Weights of a small transformer language model: MLP 768 squared ReLU, normalized queries and keys.
Each number is 500 + 50 x the weight over its row's rms, rounded and kept within 0 to 999. Layers, rows and columns count from 0. Numbers have three digits each. The size before them is the row's rms in percent of the matrix's.

# layer 3 MLP up, 768x192, rms 0.191, rows 314-527, columns 128-191
100:543532457517549437412540401608555463455497455571483493612440406486517516444398496528563504528500519477500435588435498449461422478509532456494409539488469504378467449472464448434440479404448532
111:554452556460552362500565494485479532434541534536557544547533594485404546551454436436459510469458509513490459500453430494585561514521490597581497567514509471497522489511534483580626503441558396
098:569586610561555475474500469444513423446510482469482547530515545609491435475513510483440417444383448486517479451415554511510428562519493523438506454427446499443511475497541437557491468442416479
089:499507537440447527523441569458533526495482579547506486477504490488425575448578494534480458522546509463470527503554454569469467542433543555414557437464530512497589515570483422567537601484492513
103:531535424413539557442478544521650483500442472563457489546507503561520455526541530457494402581514551433422466519525543406404467524414438484521530518631402469437501506469476546387558513527531517
094:559501525456548456557572516483533515538532561433510536492530504487601559607581473490498513481509442486429480476424525450552473518503505559519544516612558467493495574493466587538481413536499519
093:434484531486504502454534538592534539468626462539522468559563479539446477442492387541563514485528488583518551510469552430505605523568414547468529534551580482534489452419598530531589526436475478
090:584534539463488580379554504463451443440532544428552538588522487493402482464487483536501492487536582510563464478505532442434551504506541535490519524577517533490430476533482498448517605535516459
086:411499540488496528430529400557572509554575426488550269512487536502435453482460491521529510427505558416572482434448462577347523544497475451460510534523428501491515473430489584561509429479566388
110:521514575565533502464506455511542540547526445565469491507520487551452538480512388420512587395512476477496529499679449527482472529537498513441432525549486481617423539359601527475535487443459438
115:522508461476490564546506492531446484388475472609466515490499393553543494545514473433580456537553508440487542496478488394508510566450521535499481526418548477472497498562484406530494481533566463
106:462426547577555473613528488436444519542405506539494482594517523529425475459448367406459463515447458421485475567488551515560512467535515528563533592507441512506440489485522526456563444520528531
098:417512609463447456522471425531567460496480594484511517405496517501505512550588614461536532526496506420459482423404512549466609454428591510564493497470472589608533465528548475498483509408425470
091:484543486511440506535491514518556439554406566501434527587525476525487439467516493525469442422552498428564425478523517400627525461479405444457512486568576410511518473464401533471545475536387524
103:503566559514488413507523581479462600495449557509496602476480528415518512517500443483436484492533485424511501485515457612577478496451456511592579533504546387480558533402523453547538502560431577
096:439496472447555525595456541493520513451557492464533546529463495520489410486532531480478466480561482476457523443552572516559526605555479410538540526549518508400470461461516449564539506639460467
091:553539537503678544480475456512442535538491466473511540552594627418477451515500580528452495506530501571496511452516548529503577445465431496465491565564429497441492489519483459399422597559534516
102:470478460502545500538491432469472439547489536503433494473476495534432538507444482522512510559545567565477458552467480558524491515549516562513573517445544522457462474482513505488620456587478528
113:473508479528529602503548458557449504497465475586525488541542486582450438451454552455544480495504463425514425426520503513534533545461539497533526491408481539433435503507439404469470398428530543
081:556554500494535418406566459554516500478439482435518570509527555388456462455499505536508406544457509506476467476534543635474573516446554555436472549497524507454485398549522405561503453539508488
102:582467525431500559490553423526506427565428508536538437502480452433457493526444465495541410612469450538558398550545485553476382464448563552504476575562457515448514451505631488511430446462514500
116:526579440522539602535449472458514541492554555509416508509521604518451502471510436476438411476495513526416497426469527524503399460518521511396567513569431489487564548443495510510478497468443471
103:511521577476521492413476499468563540473501484575572513546510457510544433532539554528535583487453485420479529557479462588485546521540515531442451477566481454519547596511456411538515519492510513
103:495547514452589509495463527439571502582537486545529562616515447445501555515529526505546513553510510543503477507463495532497560400486527462524529443498514494538506614472620583533506470450469512
091:470569483458523471492585492476443492388480533523493581571481525522527558502473493485552550440537539566444528550422487541497500398473466389540486541570459576477426550496422537484501486553560573
102:467515519439490503437577522437371531465481385602462444475572478510454435499531506496562535516441442454556507490540507458502507532487464517525527509465510442485450508494432551561501446513494513
096:550472496505499506510528476435454441492527567494472477514508510494513527494578505495461426568532387537573459520393540467535536512481458474469539554606479586464533489541490469464506487511367443
096:483478427492468504454606499459393510409510563488518504487560580485533496525484447605463517443539459487511487506461475534624509519444497464465517515619469466477520536476502514509478518567513546
116:585513545564510501476493434493484428532520459595549496586564468519453391549456469486559463555500454458492525432431541493412520425502521521484514485502525510424452478554549482508636488445477517
112:546431435510488604485507386454471483424524447478474540522553446540516434468548454537468488489552446443509516592456481480478495494468446442633553557507500518485496436504555445485543529517563454
117:519483468565581509531427471507528534567404535503441611496482519418535568471549474566466490604570541482568423464533517575532490447395512517512490604529475462514489501542585459462486514535506455
103:543558586537506402534513467511442599442528522433586519402604441548505508485513434471531484397471483354530579423430501533520520511516579507519563466508487523571468510549518503420500571558543546
090:565543526562517472538466401513532441489470450490468513569546553571452530415542568486473432443540496513490456599512443484569455533459461421481430465514468432477484360480467501474493550478501516
087:497591439532578480509498523533571465548525462464454459532562522521572579478574513530443525510498589419557511591554516469464410526417503513491503476523536557479564539515576437478552481579506499
091:536501515511572523468485454533460543454429575552481484568518554513407556464572475377463442498514474493533478545438579501553502530489498509540433498510468438457438432531586522463578530445497499
103:411526428552506497507548382489523563516488469586553520528529455467444477553490438419509523508530540458498420523405513482501521451604515573431546534533465477477391521426602516554529480622520561
093:500537458472514579489510488573471502522601476448516532511542520475543517525460448483525621509531486493514611527464483452495433461511581505460465453527423499499520535520502532459501454580461529
101:470508513440490592412531550443512469489504519433450560452502539524450541544390559475510469528482527576447537434523482563475501555470584579496444562580525483494531477439449472517391419523514519
098:497541550497466521476490553488414466539512517428500559497486380456554538517465546532533595512539419498527557447484484471501513527437466562482524496466513496568373571516573487527512470471424613
103:576565558436505518530473440513505479413498612559525454428492434431445431430478485521501588552525461465454462448440489476511441525565506536455521471530542511520505564394554451501607504553500554
098:451475503516552561527492510476415483540526478482543523488518515398469509440503507545481447514545425467502461475509497419468510590512564440568431561495534461553473537560443417554489409468533447
092:565476444534607456468443543476492378437518555363479515593436531478464544475451480546494523622544508478471465530603615520457535557500517422496411499535564479480406441486487525507497458450487524
101:382529502501440452491391518459489611385470472445453494462604508488393498454501474515505466543413420482472435477555504425503444527554561526482516508477530480572495507452549609584539466462478445
116:556505473516387492470435504478464558455490401544487490628434462437457476554502524466434485447547497510567516445449507610494535421453594476476466453549575458481486554480472537500534622536571544
098:473520552446474552478527539465578481485515526512531472509543508521463458430473544562528530558539479578421530430470480565483527471530521551519536523491538507460484511587531451522545506490531448
098:465512504490579484507495446526498541498482586543496568484530501443475494515547462430598493426494491391522427588530529497540446447464461508498480569499460516517426563552473543406387508627464463
100:494584518576464511493515427507447491475494539581552520507536585497468546386479556509541491455525509444554494477473423500559453620483550501493486563479395509452550488468480512500551510452574447
102:536497574527455558438476437546488458491572418480539531561535457541499448516532498468530503501555514564620563494528418540485440522557428414490513451493574542506462581520558523523443484451405455
089:464471458496516560488433422553474514461428435494504535545467534541519535511443561565512454504500412528534446562533549514447452444557480578504457550539582520462476447574431539439509409519562475
094:478530526559509410508496474519489412461473487513508515465465448539449474489508555463513435515500549425315503491555513520450430523524533479316488501494562493427541550589586555467496510500449482
091:526443503416502457486452478538528437544567544471459541585612376527547542448411539512513500427512562406405434495489537467524551561416434515524498457490465485488500418487464504432514441549454482
095:458519558499518572485550442461444621573497551546557513502519447443478446468492561524492555538514518481434486464433547578465513502497444523486448530546485483520476513562474548536499537507466443
075:499485600438432450500492524544502539540527540589455400466421539540404531501443493496457524543547504452410378534556496532420435408516483544556453568521512497541553483461478477520568485554419489
106:475473524495456518428569487462452451537455559540506546536470531585584417515443521596478475532453418526611492530566410594514506546543484487459427581492507543446440538427523435618561624499418560
101:486465438530448543584544581539516495447495539482540523587528551432527446554607434538539482554588593565480472531428441565512562574552438528515621488464513413442450534486557529448542459465516453
090:550451536405454430491517512560533447473433516494441440590448467455512437470523488588610421570552502444455490525515457645484509562542529444540521516493532527486496535536585438575504522515514513
153:586495472499537525493458546526563541451506492431477476533448503624470467486418490518473568483517504508503435451510574493493538545449447481466563436585454522546494530452543518464456619515550454
113:509651544546590500493437560506551513475424501467547562503537475569558493544560492541501440614447434439450404575504544553513431467459456506527521536513448576502491484476518477491481543519518497
105:512594562537553469523595458504547475529463422481477554441567508412463479425427522495609496480496558476502473558506530528410460457535452470426587497544548509428481512569465498540471504523469472
106:579572485480536591539514444505433491498596484504505464538487541431430557525475391460523484606575480510550511503409551574529507470559509575451484485510588438527513478573529544486561512442613375
105:438530464435472430505507455552563514414520504516577415441534486529483454492560510490495584528541427561440457552610534570520495477494515468524553555546503497604517454506434431464458438552452557
101:532525464459444540482432481513528501444415482447528494551576572588525414425483503550518439563408526523493434448558503529536536497538496561478512558473469492453458534569580511571573504530481466
083:548537400480497489559577483493520497437487515436510513512510473510528460391527482516499524455515485503432420464491485483460529421457587536521417600447535619488489547533487567523476453472389555
114:459484494502485535501533437486514579438543464482549509423471506501417533386526519416505431614473458485536449478443469622537493507395506465555467531539434500521408490446555571476516528466472490
109:428488576500453538498488438527423509466514574558552476551536477546638474573568471489509530470623493455511500446548657528506456538493501483463502576545504587432566526522453420540563463562653495
088:492524484476548536509534466493479393507465487531556408494458603539533471447484566535506560489554521553448482479524559573454493427503441556513461611464482431548507554473619502442420471501464555
094:530563581528495478557452487577582459502479504497440541503536547485463416416471520450575453560493494614551547443422455442540437570525512512599491550482432552366514568581496509506483499548493547
102:516530492613538578510527541519423527505494551415535526580533501507557453503546433480419502480485465539426559486524531476465570467392617548537575442545523484502497584474432504471585536500534510
096:560514522482475555550537502505603491545425543545489494483486484521506508502578482439404473519482602509428588457568494547434542463492485445472517525554366492513495415495573457534467518507466538
103:473512505523540471539510479495505535490447489493552585538538512476514532540474492596486546516563526571561553510583526505440474559533503494526486491503454477582556525532464539509504584579494486
105:543534541512409505481508508491461440517496489457482452487433504505532553523531545511588513467478413404472370569421533489433533555492535536571478453593500515458395467465502534537434506556491518
100:492491470552460504488557503472454477497509515479517467574513487425442475504463538427552544601519448402502557529564352579578473454421511446481553518519484493496520533525504402556592526495541486
091:589516498571549501559411555505525470538479534456521516565592546552434561495434503476488502539454525486429432437544539481561451592484505527451538578520421445493450522456550458473432481499473486
114:462461474562532541584554566552516445548502525508491511580532555410443469431502487426502575449533502444545554507490556554544442605549355481432546544470499545468472468583493541412502479506450461
101:569516511520492461366468430500505472364559449538477495497575561403554487516580425440349560472435568473490502503484424455601496533497536449475486429494451420456370463479455501460589547517510456
107:494432507450452534592442580522493462523530509486570558418537486445524475486440460504510502511422542427513543469545486442482471524373589498490584531528532517461477505553537429516484469457435492
106:499484525551581502505506469574506550478454506547527541431451450541516429465602480491487447498372479542616423477561414474459523555447456463503492557430445505546470478533578454567460481592502492
092:588523528585451498463474418448484524573547597531489526535513447463464462478510579512395443414522534463467504513610445420460521456531589500518595449487495536455512576531471520549538564447477501
086:505448517560541420485525499492413574513485511578463440428529460482565457504482397487449562472501477484589513464555456472498453526522544559510433479473565466548531550522517457532374405560474493
091:552486441486502457468524464500438593521544486517531567506539499454572484347555466499457551531477520536472452571488490567552614543525527483502517547502556509456481582540454390514519468553486472
114:462603506460350553457522446548521357482528501527543522551445584493586478465457498470522413491506426493554413513562478495539503511489541527470545542616540541536516504451445478591514479575518451
107:438529470539502598505606435550352506463480604487557531486509517524511477499628502534530619485511422521475463514586522565558451491514535539532462464534583451474495554473514510566507455488456499
090:501513538371445461622542543499397533419578527464462471501527494540557516563466527535546529497500492501394473531560480545458408451558425467530514502465504486453468557511515496585496448558534505
099:476512438518530493467488371506576483458541478591574436496471468526508586447453553352467482561410536464514463538421486513439465527487537553539568599498412542475459404553526504474448414460446443
099:472550492499453526425515533442545494497435489490540478461551435515507500507552436526485514516536553523502476585434436438569572537544543484612591514480590474527575517388526500526566538540541561
104:483497444571511541491525494462486530489488475596475478452480456455565489481540524432481503538478482590489533553554411618539473523480433453570533405481502534611459492410435503461499385565464445
103:441447540487510529446453580438534583464482465497440543481472467586413574516456479520513367474557467438474483538480474491565561452497453531521514633571494515578469550520504492447538459477472553
093:469478574504574392487513506477502539587497499499565481567596536481395490440530568436525476530519579529374470491502513555490536441448520521518527485505480480425558517473491586545441450482498430
091:606478525482555507536511506452520493516468558474563494492447443503465532474524529495434548554558503489480438430528500456500546423534586506531518497493643619406439448593488435511494552554506556
098:570509475455438459500473438589508672441470527576524494440465510513431523478440479467616465538565499510561449527547522451508399521551487440527486489551454491451479445567543473446514535494430448
095:446500553461534474548479523520524592498469527504502501534534517611480495497503551437439467483415479491435517444531488500439540636495600464508546509528495443528475526482495463547575508557454472
104:495547430432594651482392417479476538526539402449579389600497435460480461408450500453514493558458584494489486529425587537453453481538563466517420517507573511491577461491471626590479577393501542
108:544553471504478474507547582496495469420504514535447528481547509522450644511556499468528503450431586606562550471442468586495548500448516459552483492605487424588504429501476474453460424515518509
101:614526521382507587539552496469529490424563487508464426501515487399513439465485518611509538539512406641549584463511556572433479510464470499532451523565501548415455500534489532497521473437522461
087:482448496560557500437443435483548452408544554406512423557576467559497445502436535539443520520511467530586419533463520551435477476486558453518555587458520486510486469460484476479392515437376520
101:477501519476547442467511479512468538544586519469538613451466489393500545435573582525445499501489492487465500492506489412493495558465560487555554493506524456562501499469491420482522496513456487
108:396434567457458520432505499491527517464529512475479508510533518483533400543520468494556481421507475528428475413507489401586413525509524475507413511488495417522431568525451459462505466440407543
099:500555542528406547599496490537449436499425500497563554431418484493532469477506507458596436445558544481540561438474405417533587486516523464487467528565464535515454514455439567409487638543531544
095:630587555502447499472593438496517475532492510540510436498547557501460490479497451604463445538553502587530374469555550510529496447509500476482485489421514519427471509537463599415479526498575580
112:497559482501526577407461438490450549517465555524423585479585512504481511546424451473463476576499432580549483593460445530530433536558489554409481500526570517500492526517592540395496533521462496
108:473455499474600478478474493509555551513489491386400491525617501534555536514476586506456478481545524511513467491563372550484555484458507442501458466586446497534496534427445505506396473444542536
075:481506479536466501536517569490508529415577546528502496447534460368519529443519469512579472554539481488529482412542468458430513548549451427525482523447382524520528429504572425516547489548503453
089:472520540495444464547510424568511560492475499521560477586507554563493525442500538451589585474566442479510387519508492564465481522552452462546523450557439506432536584470462479550498487553513557
098:608467556621522352490527504344548524528516429592518484518508565533537389357581479490533487418582505460455527505488508541512493434527551502514470565498551464545549427516533493551367488504537516
102:555449424512497579551515456482449452511468457446495412471511549505487513536457406491567469440524519496452490466571449469426457510493498502577510603457495562405570479567487472534456485538549372
107:536469554486499572475479571546578492500445518560501495513590563495483505565539490422494428400384512441488566521522471537478464572507566552576364400481579509476529480504467512424489495469513445
086:440506512505483531536536522510460395591453407544543504567521507570418453438470465423589462536498548587525500454561415499537581491421580390497392507544444539498435442576503413470483583461517463
106:484477559460566481492475565455486440605467520592559469511441505525558554468521378494562505520494462568532506433486473499579413518390494502476482461499547487483593482423557515500524615494468556
107:469456505436506552434521525415530526527448460491476509507462415514497508442530559554499524478491566542464443668478498519588510518531545443486542514488489532467453503488534474467473452507424446
094:536438416428531582459469542491534488451523448508454570462553484443479490500521545620556469514452521469504428429538361580592546477503525475476484519532421466440534565436587489465464515537572554
082:495525485497469525506551551591502492509563546482354543419476461444418552408431372574621471596465471497468466509506392567579494446496592425497612552529446470473564514567525443483520514504533444
090:466467469501450598530623509506528498546480550519498399459489480553560445452510514582446433534506452540495536508486518545414519563542459535501527458498599579452438485372501530515575494473446504
095:496505501551615516447491433538499547526556517492448483547590518508457589420471506475429541444433593521508449568556511538530450506551634514473423589519438483476541432522498474506425493471530563
098:492498529576467537519566525433519461517364511602471500545456431547475518422585490531431505500610530491511543514441443450567545560506539443569471629497473463561531442523503438524504510472492477
098:447452650465484543464392554379515462602450469472490519484544490484418492583573484492471485480483425465474514444493539433528533511491494584501490483483592452491501456516551441556596500554538473
089:498435545521553482498443499492479455572510526540476510537527506497470485550587464594515483557539507523511500478460433365523455471447506451550428611430444466431497503517425488558515528514557444
087:493557486508576402569534468461476538535525506500495486433519546542541494439495501583561485512506397510563537453493457473527606478484512426419497503496450490476537502541481522443478472518598496
094:425613441440448531580471546492505545487493520435456456464547558424551456522590475578494441486520429480515477430531478513513582437507582450535550493489525514489581500571550463576434510463529499
096:503476435483436466477535375530476511450439423532516430564553535601512570508508493575501503491490477467555503413444439415525518456454530386491412440505489481503465473467469487503479568523418617
108:468534462513489513528557609442499492504442476512432570572588552541515507603453529453500589532527522495473488528448505460532485485531535504552415537569421495526599495421480382553473528526473543
128:562585460470579495478522547477523504531437431609408487486552496509496477491513450468502500456565538510613615525547407548496567569488516517617492415502500491436372632549533414534431436440452502
114:407471402439456532568445548537478453506590551507489480490566455491508377424542501577592483440446471497402496471448476514525541481510493506525567469486553488530450548433564464528483503513482484
101:478469598516594510480522511447411531489574520497460477497531533513418479477509478468466481498391512489440518485538574470536486484471514484529485521507500465485445483464488577513481498532403501
087:488491453507534501478439468576503439545566512481439459498462500470587475499454376474604506560452511488453421446578481525568479490362584405541401515521471433474600509526551529466441528506495568
106:484472476564477511439459410519479537511534556415442447446594513458551529426568547444532452491498482524455479514433467504543441409488464575578427479576609544505488445589517567506490514486483459
099:497426466509489492505431407429556513556496514473504539480480475564484502576501573499523535566507470530510475467541445561447419519387546517445519540506525483476464467573543394486474535543517651
096:482605562451538550525535468576527510397427437535469531445544554482587516587445556486457494533526603522524495561476535613536464494464460496489538487458438566571499513515566521466510503623520482
091:536520468528446571461533556452444362471520500470534501427541477401517540497565452583576535609536439490517499448487468549390489432407600520456512469513668458502562551406537463548521606552499478
119:473580487489465492563529524506433426468525517523441508487561476524428516521527434548537586503503460528531551443509423463523550567573493499527409527550457508419442580493490487593458540425524506
093:435449580474612536537561487518486508519466381518483484445575509437606530442548551560498448493387460465460499486408491515540552542441531529568572510498603508487505467431471515513513483526521545
112:538510545540413419507412520558605457509457487536430488486538472421474484398587535570467425518411468502476487553495536492514557541500529505510533516494602548565451489511440582569519518486450540
099:485492477434507535554532423450501496508485513440507532443518484506500482384521581515509496401551485443492542560396578535559467557508564551415445501542579499409509518468544512552533483543482502
103:607492514519524517490433579460486578500520511445502567517561392459533498512530510540444409517510520523433531583516478550551517476484522403421588447548542527562471484559513680418489470482481518
091:527519510476529538497509576500517490520416517548558582649483453471599444530453509398452452548595420495498457585516551441444558518496538503451502499484455536435473542477502413488520435440480376
109:535471531589527459439473448510493621493503405487447516457549520517470468587512525576457503500513515477547437553528489697504480486489445404505486481571467459544537558451533319483586466418417573
110:571494550448431632495491431510509471487516524510492412465539618502457533527445544449528378507528452489522469488560551499488402505552457422454483519505463449496565487496456577479508537507505463
105:549505508486531584506503475514486533535527491476472579526530491581482533471441419408497490580445369405482502441554453526502518493432507512490459548418531543438461613507527550570558493612558454
102:484512441489504581471470496572461563486419411579553500469510481389572541482534482438574614501542525371506564526482526564487333450461470386462519519522483510437424506544537501493455470496515524
118:455547571425485487537537590473516501457517577594500511473594488444445511479519542495528474517615561557367486512446511367498455463522447437583589489517549487559492488490510515490491632482493498
112:499518516559531483432497424486534466509626504549570469565468453502500553425527495637461511502440471541554512546520494502635460513520602465436436482518592509471454516469539469523446464425482537
098:508527567503517462455482465444400472430466523511550498565501497442471430558488506467463519487504447412475351457534383467543518494450453517529510424514428463554491434473413539498544419504514490
105:489501415496523521561477538613429448525529526553478556466439565487511471507555464550527484526557416430589509485510464504582488557493528474514489514576481517523575510594556423451465577556499486
016:523558512514426521553523548461547458450656522476527501533533449491494497490480534488509476534525446534498437545429560451455453517490542450610551476456565456475513485531485483507494499512515525
103:535517542535443511480576476451446533542445467410502426454547510511503489472477491531428483474429403491476508541433506490559437526515523432392503552505579518498559379612468425531479426546469549
107:487436439441531479535529447529494479454524528581489480483515568499333523488546604496531506533497464527541457469463554502532463422478526476572499445536537531493512528522547417454578587413584605
100:534525553555456584438490467516600499544497446505511549514501444606471528497530533439425461449451562456563500493527491437423619543492496527502517526482498472550449408492526525445540507495418494
104:486468414507536475439438540477495558416554594528551530550516517371437571515517550483521501398501552487483521429570417487550416432567617582548547472522551451465477502531469509523512521464585485
102:438569493536479493479461507500526460440496510529568499601520553548489506469457511437407476522428616563450403438431450389568482480514399536552497525420538361473507459542480447512534451513521414
104:424464548486484480526482578452534540438440521531543453502582490567465441558487452523551505540501509522423520496545537591406391538570523548496512555490562589481575530464489535473578519441534421
086:519471432457593445559607529557467421577558410508502439562539502511534519492497508451551471405561416538501488530504538408460510539477486544463487409600475449496497528497525492632519530556532428
102:586563474513505560473486558473414518490543537574457528483573592467530487578520555545536533510515616455501537492426459493511456406538523546519437530487451498507461442539574487489510537567523484
099:493440481507588466543517537396482500409585521575446497489555543542444550472552552496491495506520527471496481526537519509521484488493549530456424495545517509421450520547493534489524403496433472
094:487498448491388545418556499516432495434520507582479519506589580440431488515505440536543451458419478554492444533478473491531500522545521413456434495561478495482540514408562513481490522600470551
096:504533404519527530537485487492557437492505509359514469585544579541515455534426539472490429587511533434553419497511539505500424542450484526440460475528521558380484559496567525496494531478449373
113:502604545459482455409529429457419410475518458489516489528521458496402507446561511468461482452481431427561519528450457553533489457409565447540494579429488581429495510569557440612476570518545460
114:525522530599547486504510511549484539568454505413504508509575477565498481494480482390464445396534448503427531480504449426461509514486602453563488539478452621402484481439529447506481501505488504
094:519456517543436445559550482468543465406581577524458462480538556499501639573477533502529518444466559550511528467505483510484501479495507535396509531523534522514563543547506525461510636532492489
108:492462460576527500562511452478534531485521532545521468543523522469438568492541455429507496534533459483549504540515511503482427537457522564490521614455456549526523501475596480530539530488530497
104:614413517510540559423530417478456524464532503480510546519565451506472395473528559541526502589519556438455500481458524497521477554577560416520462556602476482424582450486545406511430482452466486
095:518522511501464474533497523389506544500559417556550468532448525433489536367459496508478363425555416462458450478555521519495531536474442565492581584563552426470504548546539639550460538500528524
102:543448526419440486505447521503556505463592412497448477466522513500472491445451460530486477555366533428456588432544521448496476613417508507471478568602508414478505597495507556492523441539390509
098:483505433541553472439456556518611407508554570500361529529574522467482465443531540433524556580482472476491526506538491520458377502473484426410490472490423542474523537533530552487487541488436554
090:366515488500479528481535500449490550463568563523551392613533560536444494434523539427529418576471481526555531524545421479510570548547517538578479469535527563431467515510454405431589491517530457
100:533555487587483483509563490479595455499466562547469620517522467590430496437544517539469540449515419503555490569455477585540551532583513465568582437539439486534516496476509431475543473465481493
097:403491436453526550473478570505556492521541549515505448512537476477520524526507570542550399537551518477434524408503421536504523529453427535461547545489410473595539401490599433423558485546422510
114:563495545460574466494544574468474508403501522462479502627517476538476419551459469463506363565584416516480569478625518534544488410536481426446519532546540514526504487426488480515519441481483515
089:527518453450540533559502510585524445456504425493499513544597429431590485516528513533579569474506505478495456528482513467480453454488484537580410515455482438534386430464460500432387460540588484
098:491526477441499504460445524450611431454498452598402564450569463457488500433538423485512463487387448560481551462521497439489558549441515459431520431448500534464523509438500510487526482588444538
100:548503505488515559515550552495493527501482533486477468551474489567525470396508609468557493571466556554529565496447549563431421506464549572485532498525436496398495458526444515447495467459463568
103:512492527576545447506551445482558449405586512488472365483442481567626543438512561549459456456442505496522515484528601534495527555460454489499490466496547558475457459486477506482533551591465557
116:497558498495578574506435485538509462520462493464492411522527531435598469449462417565564549544507486507507470475436465542494494491510437534599424482526463519521526376464508548489461392533554469
095:485532470514490518523431575550496557541559492548470477483587549451477421577482492481491459476422441474545399476489506492543461539439457500508464450540610391550552503441467466468502399476483469
110:531466544446457449534455511397522502555456480423452474509507472469499441546574455573489655574517440459602572462483516533549458584530490607522508530603501538477483477372507456482537511427540562
096:493520541556532513467565409541471501477537502484474492498595407413493470499593468452587440459452475489439430382526502575497499365552458395455470520483551420473540529498500551521498526464555485
090:511447481436551517529499437460547523511517521439510496537448494462513457490587444533518442535483551497430548536517561525421524451503471522572490445530460455455417589505552492516429569556346538
110:428508539505507448576567479476441394439527491645524450594464530463448447444490480535502488556597433531513524468543465524539569471596528580501417522501558440506422551515525464458451541569453495
106:463520538500543543470514566497558469458574472496481494445482504558522480531524529531504487552496487537465451491532507533601432528499539516480440496544443472502498532394551374568424474332525583
010:563596520488492456505491448558473485426563562533479543497588522484436516483534415461432452531608559543523454560484447444504410499580597471573474496455488374416508574457522539514460462537417554
099:372576507524589496508532441583485475430507501531472463559453508534538483494489563549496499548566431577601408557625457481549477497532506497582523520505539560526546574525475436528556558546586491
105:530531519432485456485549506597541481547499469535527525508498493466511451456498503514555495594605526482430494588503408496437526441490532471533475497485490608491473532515504509466452487467487480
110:482513407484486594498485499495557481386432478557502488479484450516498466519455533532547440501440505608505546511480541420438461529498449582541487489625603447511487486560545519461476490425350553
101:514514574513477469526492462514506517491467426533533604499479494469595575452513430497515425486554571383495486406551587560565473434451421529478522620556462377409535534496520512427586483440510570
092:544529512525503481413479500595557485440556626455542468543475488590506458485520567444442453572558519422455415531466608510411528472576651462480503545505485516445491490582488537545482482450468526
092:447525542629540402452502500401510586522519488495489458519493470573483477469485428474491516492482532502574491473457553519419490582399432511545485566548538566492476459515454457587561470459589601
093:512553482547492497493501392594547483508522530465503499524510515506521552571520549508510506540550509439467527472481542509401366566523526396444549492549516508530495431496505481486459522455574448
101:529504570490543528491482545436531529529454510517480453434487430498504570467582537537468512479447536471414447499509487505562582493495569561491470432602527520466471464565421500542552516445484501
090:470463497563563585542473553411598597483619476463447502543358509530505452533448547449456556502463541494605498576452544544543474567536475515573507631495535485555427435534464552554384490484475482
112:468507508488451494459451544451552539499478466571570482481527547551492457524574496390547466479451500517418436433460487516526474555499470355485468417581502459538463438541491566477531484472536435
088:474477479454444560481390574423576492462523463489449557574441559497438527462521571453524529514503530529534522479552527476544490497518529528511429446526502513510409551459530412527498532569432524
092:436565601489433521489530540659507509494471491557533564499479513520503510441471459507515501477497482473451585483509451489456505553502465543521550444560511484544449440437510507362505507584478417
113:478506558454560558456469519514580623471527492558508469527596504520626496487511567523391465532472550484497492471471510572575526563485463499533545485537432513490491557441482434498530507559455627
113:489531518517466526483536402514494474523411439569533491472460536463394449495488430485437464519460491515476514446434506540520453463483409562593552505572546541519467382488572547554507535572551403
090:552501526513511473483517423477591504447553500486488442515481427460540485525522580483525466505519531557521457428559486545457519567489453507461466519543498533480429549509614415451515521600563520
115:497504515430554572541479433485504552426517449488548493491543528543460459374549586543495498541485426518520412456533550546535489499467521476503450462414530560498472520356474487464532503427503518
103:479491496453499557517522540524559474513477450507410420531480493512482484522496528500472444491380437451498458532552522533521504511501453502407587453520434508454608391471491547575494468568570495
088:460450602534571452575540430475549490520561477507414582467508521485531524511545482620478553475511515596476510480574576529520532522590569500406455428461627543532431529546492477529529443544492432
097:483517549564532493460447614496541501433529564445479520513517488464508542553572487459526553496410443459510519566595444514439500445403458473545492543551480440441574506470536525538536548475539477
082:513478623497581511476644487497531522457520515519531435556483539503416552567464531486474467538518512443489472548525502462505475611575536465478480549530454475485481534545506470515545526520475519
086:425462556458520606491575556566562518427424473502503534586523480547513501396571532507538560394435494479542576520502513418518455537483550510429578488608487514593457545558477486502450511507476503
097:452521528511412425498581507516475496489505430569535536492520530397597516538508545467506508535561591343473511443513423536449512469524454429570550516528463577584397409445486462458513486534487476
018:434542559554429554561528478545471519530429548510471554449582544526532499500495576467515422525548443562577471494530482515523535567558504527505487453489530524409452482377505515500464421494387463
089:445538479476423517558550367499525444397511440493495521475551590553391461388491499556527514497545544504537448561528533481545504528505528488454511532486454580488511430470577534443480496472600567
106:470417522583463571537508517488458538477437381510461543550531473408463597501493411553462447518571458483458399551567456465528646542405405483493507533595471460475423545505499445510457597571486571
099:529497468452527471491444527498508542613520488530518440496529577448498480470479455588504533498503491542464456543536553589465394508540456463439377530485506483438570501473505541518535450538494509
107:561552590520483503505436528521455547461400459408630470478576424520470472473479534476519481485521486446545552585566488491470379542417487535468446517518565473495480525562451497572610488520632523
092:586427447568589539510511412513546454514505517504514420541552468408510568415584478574457419492543456553447441467606462573498479586485480488528541508658533491434545559585584569567510499519519491
100:510455608480544527430532448435360515568536453463455474555505502562522493508512426511446572476390491466579493505567532532554510467455456513499435509496498520415504545561560503508456598434572491
108:488539573510532579430477471485503540480469488455545480523490454542570572509572521393443503413487490424493546506561381545532513483426535489531477530545461380567547440532474386468525524514505537
099:543583537442565436500536503591418524546563539533452532488507523477521552505552527451506426426550539565458512466520471468497522539553539617632425514460508485458520450475450539477492490567488470
099:459544514462525541507463523549511485431537458464507575511603495493607482566565584470467502502532562496417581487510474481482528480524524485518462468548415524512404397429499449544521455467496617
083:530649412411500417501525572522474445437501496509550391547542504522474473514493541610459482452520513531480479528496553524529550519565516561436527544509498624505473537541491547460470511435500481
102:499388555536471513544528507441467471476408555409508497449513510359430513502595473585435496517603496512481477549557510418461621552509454533446528468486542526421513594561531422526428466543513517
111:457564494492574509440534473520472553522452488592423501534477488435508451459476534602487533570576492552594478526551477452546552546440510613505526448562502522553386496445424547483588546374553413
095:440577557477532505536557437475540455447426471538442543415542512405482499582500552622452540593461500476520425490453493491456437494416516437571456540493480484554481568443587530519425482500553482